config.yaml
init_std_up: 0.0309
warmup_steps: 200
decay_fraction: 0.704
doc_mask: true
z_loss: 0.0001
Each number is 128 + 32 x the weight over its row's rms, rounded and kept within 0 to 255. Layers, rows and columns count from 0. Numbers have three digits each. The size before them is the row's rms in percent of the matrix's.

# layer 4 MLP down (transposed), 640x160, rms 0.142, rows 289-329, columns 0-79
099:129098125109127112193045202115156176154103079112128138170193086088138120148131130126111161138111158128189127106143101147118116089163111099146135060123157103166183097102083087110112162168131096120137109152143158114127131165134068121077088123
101:116157115076123150078081095159154128135081076109123151102117125108096122149232105130134115110147142134104159147089161151197168134119161102148144107139101112152159116150121151154135116138099154146206161153134102117129152150100135134138153188
101:125125086147156094087121133137118112139128124130100093165128126095126138092096134126155129096113152148097143131057133171144114094111035110138097141087120204126178109146148136089137137146137137095125183140174159133108138170124096109154130105
094:127151160072141078096211081121149164162124146139106150128146120172074127143151151088132111161098108104132152155138200072145142137095120177160170128118143137124115156178092161093081159168115157136174150122170029099192065155174105134088145152
101:121086158099099135087151191155119074164088191131130147172166148104125130143143087119106118128094158145122132131084135084114128109130152124170159129084161153197121151156186154161192126137111114132180153141100136082135126180128170147148124143
086:096141103143109102152122186097111169134116070222185061129165178152117131135185113073179165125140141152175168128129112169139142095188107118102128093115191142068123156134128159163081111157127118128137163167090201154116172159136101097077148107
089:077128131150138104141066096129130165145135156085077168202151148137187110113131081091148095115133145084161094163107131070153155092085146144092102105168135122124130125128149154114084106172096098137168093143106104112143090116111104103196103160
091:176151163094114108121129098161096121113114122157158069072112155086152129134090166145149130087160096150141127134168129081132077141163115118089085150116096123162086046124098209180174117162105125143143175086126147151148155073087053124089091159
097:200197183126103159144154170112076118105161100149120131142129133131208177107115164101124152125175146092098145078125122110140148087059165116093140136149129137083138142076133117120122077108179131126136124138063146138123168141138106119206124120
101:150114053186164124081066129167081103097155080168110070094139128086122128129154137113153150096145129136115076134078091150163130149098150116054135154145134091112079180083136136092098129086118179110147133112152147154047147160179163126124130119
108:139191095094188133155090118123069140114159148132109143110147142100201134157137127170172107147132148093113155137141060104111112119148121101135161092114148139183081112040144108166090125167115068163121175156138157141080170176100135123129108127
104:101144029131127152067154078154180086120148077080084082095103178149122135127151129113134113093104079159091127119134118154119089142101118116068075061119123091055146130118109113140061099169072117068129123183127098132100130156098117096127163150
111:111143106070133117129114126135150063094086184123197160088122128141098132127079129108118149098106135134136143163152151165187108149138090104161130182140118096184156157170158141185141133158100155118104149132174084113091135155162150144143158137
096:080157107099136106124132211086121137114112134132126124082183134191107103097088153183129143129125176139085100143107143113151087084144099132115172145177148158154133194171139082129105104132126046134185143165093146162182126132109121150090107153
098:128125086048111112155141184101168119147104099135146106103145107130152111093103174107150120147117102175130107076175124121168116179106140100113122096124095168106068206134136136177147132155084116118093155134173124073138136105098169159130141126
107:151153127134150173142139127101079136121079155103194103084163114134187145176160170107186151114093141104112128122074137159102181148138145114131168143147140138182124158085170138128129113068199092084152144141149097133149195105084130091152142139
093:153118002103092120145168155157098134074169190159122156181138118106124104109164134162165085152170122160107142094119160118111072135111178146068161127124131102122099139134140113131152195090136145116130180105067170136159143184098165136163156098
101:110163093149116159143156081110114139123122091097075146163108111063166062119140153135085099098089150135164157113137171070195150099143110123060169076142106083149155067119125150114089034101114104107056112066123101066078186131123134074123105142
108:176125081148101162191123123166138124114107133097132144118132169091143168215087105114072049095106139186115109139175150108095158150130123153109078140117103130153131078142102169116137132148109157143075077169154085157088086073060171089157135098
092:214160119097060134095147098108095091140096141135090110100119162139170076092173145074111064166136099132144169152129153105134121161123206114112146139143143122175126152182149154099141138163142131109143149124096124119116185108136199092135128038
110:128126191119154168151077107098141122107121051158178113103141161144110101104066106155070138145097107167106055106120168085131161140176176138075108142067146157138151198116084164130168099187102138133124039112131130144173120107146103114197136103
109:126144157190156169179118112162125146070120126078156118173090139188111157128120144123106129152192046163112146110139130161186108087176119098072115094093107122134127074085165118137130133087129120120142132171051158119177228175169149156108135126
105:158095158138136176138195131100115143166125111152144138144120191137148113097095130140124118160141126158154107135136133106125160127156143169162156144137154128167184126040126198214029024112116108179099137163120085127155099126139124100137133120
094:158128071126131146140117176099164131158078163144093235167169124117159126146117129128072143144047115101119133127141157114144098063109155122162152100130168176159088094136099121172097148114110121193143087209134134104135112176088103129113125128
099:124129150136162162120087161125174152138094057146122158127135101120094140119189086101109121120099129135177110103145103115095156098131165112155134031117139103136185142150093145117053121081125150118099133147111097100088115167145160162153185119
106:084125156069062119140116156107139097127100134114088140053136090104148119142130155167150158118178192072129165145116142105177151178097122131129170147138074152147119137134210138107182207179111121122107108195132120127106136186098147097153106067
104:123110148120114100039092121152121138184128122125124130139137122123111131147110108096110183118137124117177110190150135128140153112198166081137139126162107131151085202044171108191148149148140128100188145078186120095108121091101108103166130138
106:125134117203156107139080085122073063122062077152148118092202064101108155119111086098115158120153125123076098132149100129109108158164102074090084186069131090122121165160120094134110024103120177102116123167104084173153092094110116159131115109
095:078130145115184107104146127128084152146141189169110078101117133154109098122127212137199144075228106146137154152094140148181105181127057116117151158099162204038135170092168121116151086126160113168173100101113121098161154076122141130138155142
111:136052142126173180093119147143085114129144097094097154094158194107102123097118109190102136077095120102095080114163117108104067096140099138148108178166158155130097062095154124100098159185160113150113126181177180112117106115133084135070108176
099:139200167157090164109094095156120095152139127115138135119112152172163115077178222091112148173093100087142080086109116149057110174143086138141099197098183122087130142082168142116172093124192134141159098106139093123127171168147117092209116163
093:125069100109121119142141191153141154168098117150136064127118154200111120127143164096077127144120095221130066125080167154099110126144103111111099082134146079146103109135138103094104078084103119117126143153117092152074088156160154135136151180
086:137122200121120110082134180082169169161112092089119139183142107120119178156185098101105145072161130134094090149157095160100066106161165096177111152117118141099106104104158156104090115136134051097129089151114157113167124144156091111160080185
104:142138143091170076208118141131116110078151140106254113099088089149067109121120156096049146087162081134105125110107093123135175091130053145086080115132124150151134080160074186082163119177127086142076117133130086129106109063126187104092124117
112:101084183084098155168130109146126127139112113121113118121121203164123141178119214141118142093145119166127160136154197187125099126134120150193143146112120127135158073109108093101157088196102170116114113124107177136136122166069123160136144140
100:137112178099097127091162148122164101161148164110179118054142109093128094148112166148177088157104112152107153140189127128166169142175130110129085127154097163143131115134137117182133093101149136146093112153086170082097144183111165142111125099
110:171124096195128120085147154169078108131086097156106182105090087133115151185079122157110091157100129073126150137114117172085184085132111087091126094145055123130168143147122098090129082156147090111107102097117149090077079168121126163165153131
093:122122067003166126100163119174127103128176139213100122128114134092148123115093137102132164126087075163130124166147125138113117095110148115103117117102154124147138148150157156157178112131165104146166130193076148163153089178171104077089100159
081:132155161113139188134122101132125178113114122176127146178155114129127102113170121180149084091186115100137131189098142190146129145057177148153190076119128168092156141135109101142087084124145157131200100168136057141136178179161166074172155150
103:193103104146109123116128128152139093126131159172102121117145157108174068119154107121084073090120044109113157136121162077101186146121117174066147097106148146079105094130211164127142118123146141141103149141085140107127150122139154100139095156
091:160119172103093161133135070127100108117095161143159100099162159123131125187162177108149113123089069218110100132145125081169150209152143115133103084106128132193148153144178060128137101114141108151201180112169088147107147124158164116121088127
# layer 4 MLP up, 640x160, rms 0.144, rows 290-329, columns 0-79
097:130128189134107116089103109112105144139129111100129141170163092056106082128120163089084089162100144131031160145149172126119137154109174182090128124059151194115098113036175110145134134150083165153135159120126096164164083127129127105132195163
105:105130104110181109117118165100115118133130115163123096046093147081148175135121126168121166103154184135162188129152152132173130170091149131121144150105091159102074181126098125118194172124144112088169184113129112117113138095161120166161105096
095:122191108167201139139098138181092075149135150083129129107107136160153026173115096179141135107116126238081132122176083121095144133147161130102130091155154113073139074092138135162080135138038102123104126094081133139178132117106151097159105163
107:121162151091154114071109117140154210129175153121100160099123171159167157083178111084105173107129135076119133138166074133149164135104101144165123104166149110158115168091128131137187069188083072135162075166182126140109196155133093142163081121
099:150116188157181089111086130199120093107153164075135160151093076087169086123076134115072100168155116103057068149105134103117134135066130135106138185126070123140113101084106125136155090099164099149103120094115091154146113099121143150165132156
094:139158127124165187154130220099111096146139111172145153072084183145057155111114153088068150145186156162184134147123128107081097086144146206142159128082143116173084143073121168148117111151145104101144162144107139172121141131116113084102150131
098:136098100122146142120144170169125165077148163097126116178208083153142106163124136131111147083049129113124122134125060122156090099100136133134152100146180059163120067147071160098113115135139146136122098107138136130081113120138067121157174133
096:201144129144108133071107166082097178161123090053107189082116093057098131136144125164097181113122114119114149132124161129159143152146132134162177098145062092108106075100127186107202136120050136119110138163058140121097122174084143122189154163
098:114116178153127106128113107099195108158072143110137094096094152147126153159179132161141084117083139136095129158085059034151128105142143091101203087073154077121134076130150074106135167102045166187121133118088138133161174119119145159151150125
114:135122101128108151110113134112132168139107110111195117127140137173111148090105112117174111159142077068079107097142099103089098133100143109111123083107165146135143126113107125206132132140147094151087149122190152147113179069176120176068155156
099:114176112156057128108077138139160136117103100139113148158155136205189162110132130069169126128125177129139133083155142161100104119108179238133072054100092112136112148140146124151122109193084143108082148106096135147103110133135134145174125162
101:147132156141103049125160140138114139121158056090161116144094208096164145188118130147129204100161116157153129089123083150141156169114057112144111160098148102120131127093154130151079131116107126139138100101115135149179023111114159169099103144
096:112143095113138184096144134137145088093114175078113111143130122147115130152149105154104116120120101167136178150119065188164173149108108162156067143157096167127150123086206134111112157098156121097098110103105132108182121119182064164096094175
097:130113186166127107100071127143127154101136128129150161079022143173098102143148122205129172166123095132116244125097141131122129106115095140137117151121089133097137139072095129081120128073131151114154105143142119107136113098134115136157143131
102:156171148120149164120128110157186128202182130112075114121135096097152145137141157160114158073105141081148173198155187210149142202099151079080107101112161150136125125134102198154109110095137121120099129112180141066104081106101107120135102108
098:126160143089184179104123113122128180146114134130114088124096114093120147189124135114105147150081132152107204132111156181076080166147115135156069131081178147116121130134137089162123147148139170135100077168146100116125169119145111130103108099
099:083095089144140124091139154086086129118115190094149196117098113175137128126099116170094182163109175098133148141135150096054136120132113136162088154127130130106113187109140111149150136119149101175103092168137123127139048104113077151127135131
103:162115111150102165042125119111074164155133122096147125139069107158179117094136145112113207139145213065130080158159137108192134189104123143152088121108120176103102113154151098181145129103150146194137115110139137111220099140116127111079126113
103:082081111172123113153143134133129159122146157187097098149132131123125203115112116204205149163117099146122108104109051104133167090127094124115100167143122090110100131095148152163149129113145115127124155112147152116139052175125062119148129192
104:096161110150124196144092108129097131108105138185154151120166146170120125150087052074165119106099155129100156100195138115135061160124123113086147153099106104135153115118154074136180134096105160125162108103113111168122133182093080103083095207
109:138180106167107140091044129111079108164138084105185096178103129177119130110135134098097176085080168155159149114116114176142137124110148146154112063110069137142125128136171085066131123169099196146133177125113116160070147140129110118156102123
100:143151134103084115163115117078164114148165084143123107149104139057131132144133135091117190131134121090108119178191086113123128141124185133107129083160154188071175084101147112094090088136097154194161134146198121120125075138147117143091096124
099:128125151181123114125084095118107129133103171082098126129111117116172152135157075144133142177147116104205141131125092094130140160137078161129133104148092149159133143112108135046088144091109090108093119040121143143104074075154113182053170103
104:126065123177158162081107105147187160166158215118171145171178168123096144125154117203143135133149137090147152208103119095182099120127151173124153203131142163091113170160177117167130143126110108090112139112101142130141096102115086104090119117
105:102136149168163183143128151154068166067159168139076119211141074156134084175094105157081088065151081145086162125135206128117075152138120130167124052114127079135161125142127125124137151105043092165107142129160149144062094079132167165154132116
100:096075145138189118155187105110138144148175107146141170099089191150116110130192062148111148119107173157153121087113157134139154118105109121153116148111094123094179057101131115146099107162086154078071123107132105172069150151119105121134152113
107:073095145122187131155089160149118160142112133123169122109089097147143079113145137084083146128125100144166133149124170127156099105142092203109191163169175114117123148143143149126158109111155080173138185168126133147165147125088107198107109166
105:106107125151109083170118148122135108050130146144106117160111158070166094117158035099092175128091139104117109123168133168174108120118077114152111140105123095122170206161118149159118173113136102151150195100135124104149130176145136138153074136
105:058120146106116153065079128148172102112101145111058113097134103104083122116120170183063166173123171099209107125089117070124140139139113132119082159158116113165089138169102078053109087083144089150150070183122136155121155168097096143198134111
103:117067123086140120161112096137108183131090154149110049126104109097156097123134081143154068048049122089105163098126144080179094114137120129071123131166061127174143188138147139121189095153116085162122146149113099166143120128111187116109149112
095:165147162152155096097133101197133138154163134140150191119173120159133167152161142170169200143136124091117140033181173074165167124164157125115075125084094134087126176166134108198192090114161156143121139084105091118105152152144122099125138115
089:157138117129123118153075118139106109169144124174170137098133150101129090186154188134059102159191122126141121164119115103122130138081097153078184145141124110169166065227088126109144110099133177149132179104150167129132154099078157095149163096
094:124153103188090163064163131158167106126175129095131165153139131099138156115150106169149039178112159115132132065181133161166166110172126152201089106084149127120136145092201091105094118130117092129120141117152147114152142111140117156124160117
108:100162117143091149112116122211115083150122139100121148117171085107121130131139138192123139125093138156163109110079100181120163107111182130176121147165120175117087051116147139090111168123132203101175185163187175095140074158100150103182203151
104:114141116126132129076109175178141135055105059165128076147089135142105182193158158118106141134111135132096156068100126185070071114141118158102166121088157184126127124069135117137134188122119132127151087142109052157198160082132142100099137135
104:083156105091117162143163186086131106162144135111187123140059149109169110107123183141196163151124169134103083234112108037207106137098088137142120124143139143123108120153112110158128168081101128081089146160113084155142125128134116133112093135
098:178130157134128070084140117124117198143140106120133108129118124124154195193116184184128112077111070130135194071065117147117118149151127120132121170133200172153148154100126145148108149118191093152181103081169114202075113082092131160117147124
088:105117152111125093119083124106155121156201148125097101097124154100137152123092123129082156115104098131110145091146106100128143159172073117114092101091090060158132132179127118071185140183074110126155183098055134117127121192120117106147158112
104:069125103069114065140149107137180115125094219097024102094126160100106106116112151125173157117126110087152096125119105124161147083208109088133170094165134173168127054191045153069165132171111101125107127131155072175167093118150129165133112100
102:119137151172137167124167115130153112136090099047144134168079109076152105117142108116149087135166131129107143157172180156106175067101071144109124153147126154055138138133144180150114104163161117153085148141086206087174126161137167177121114175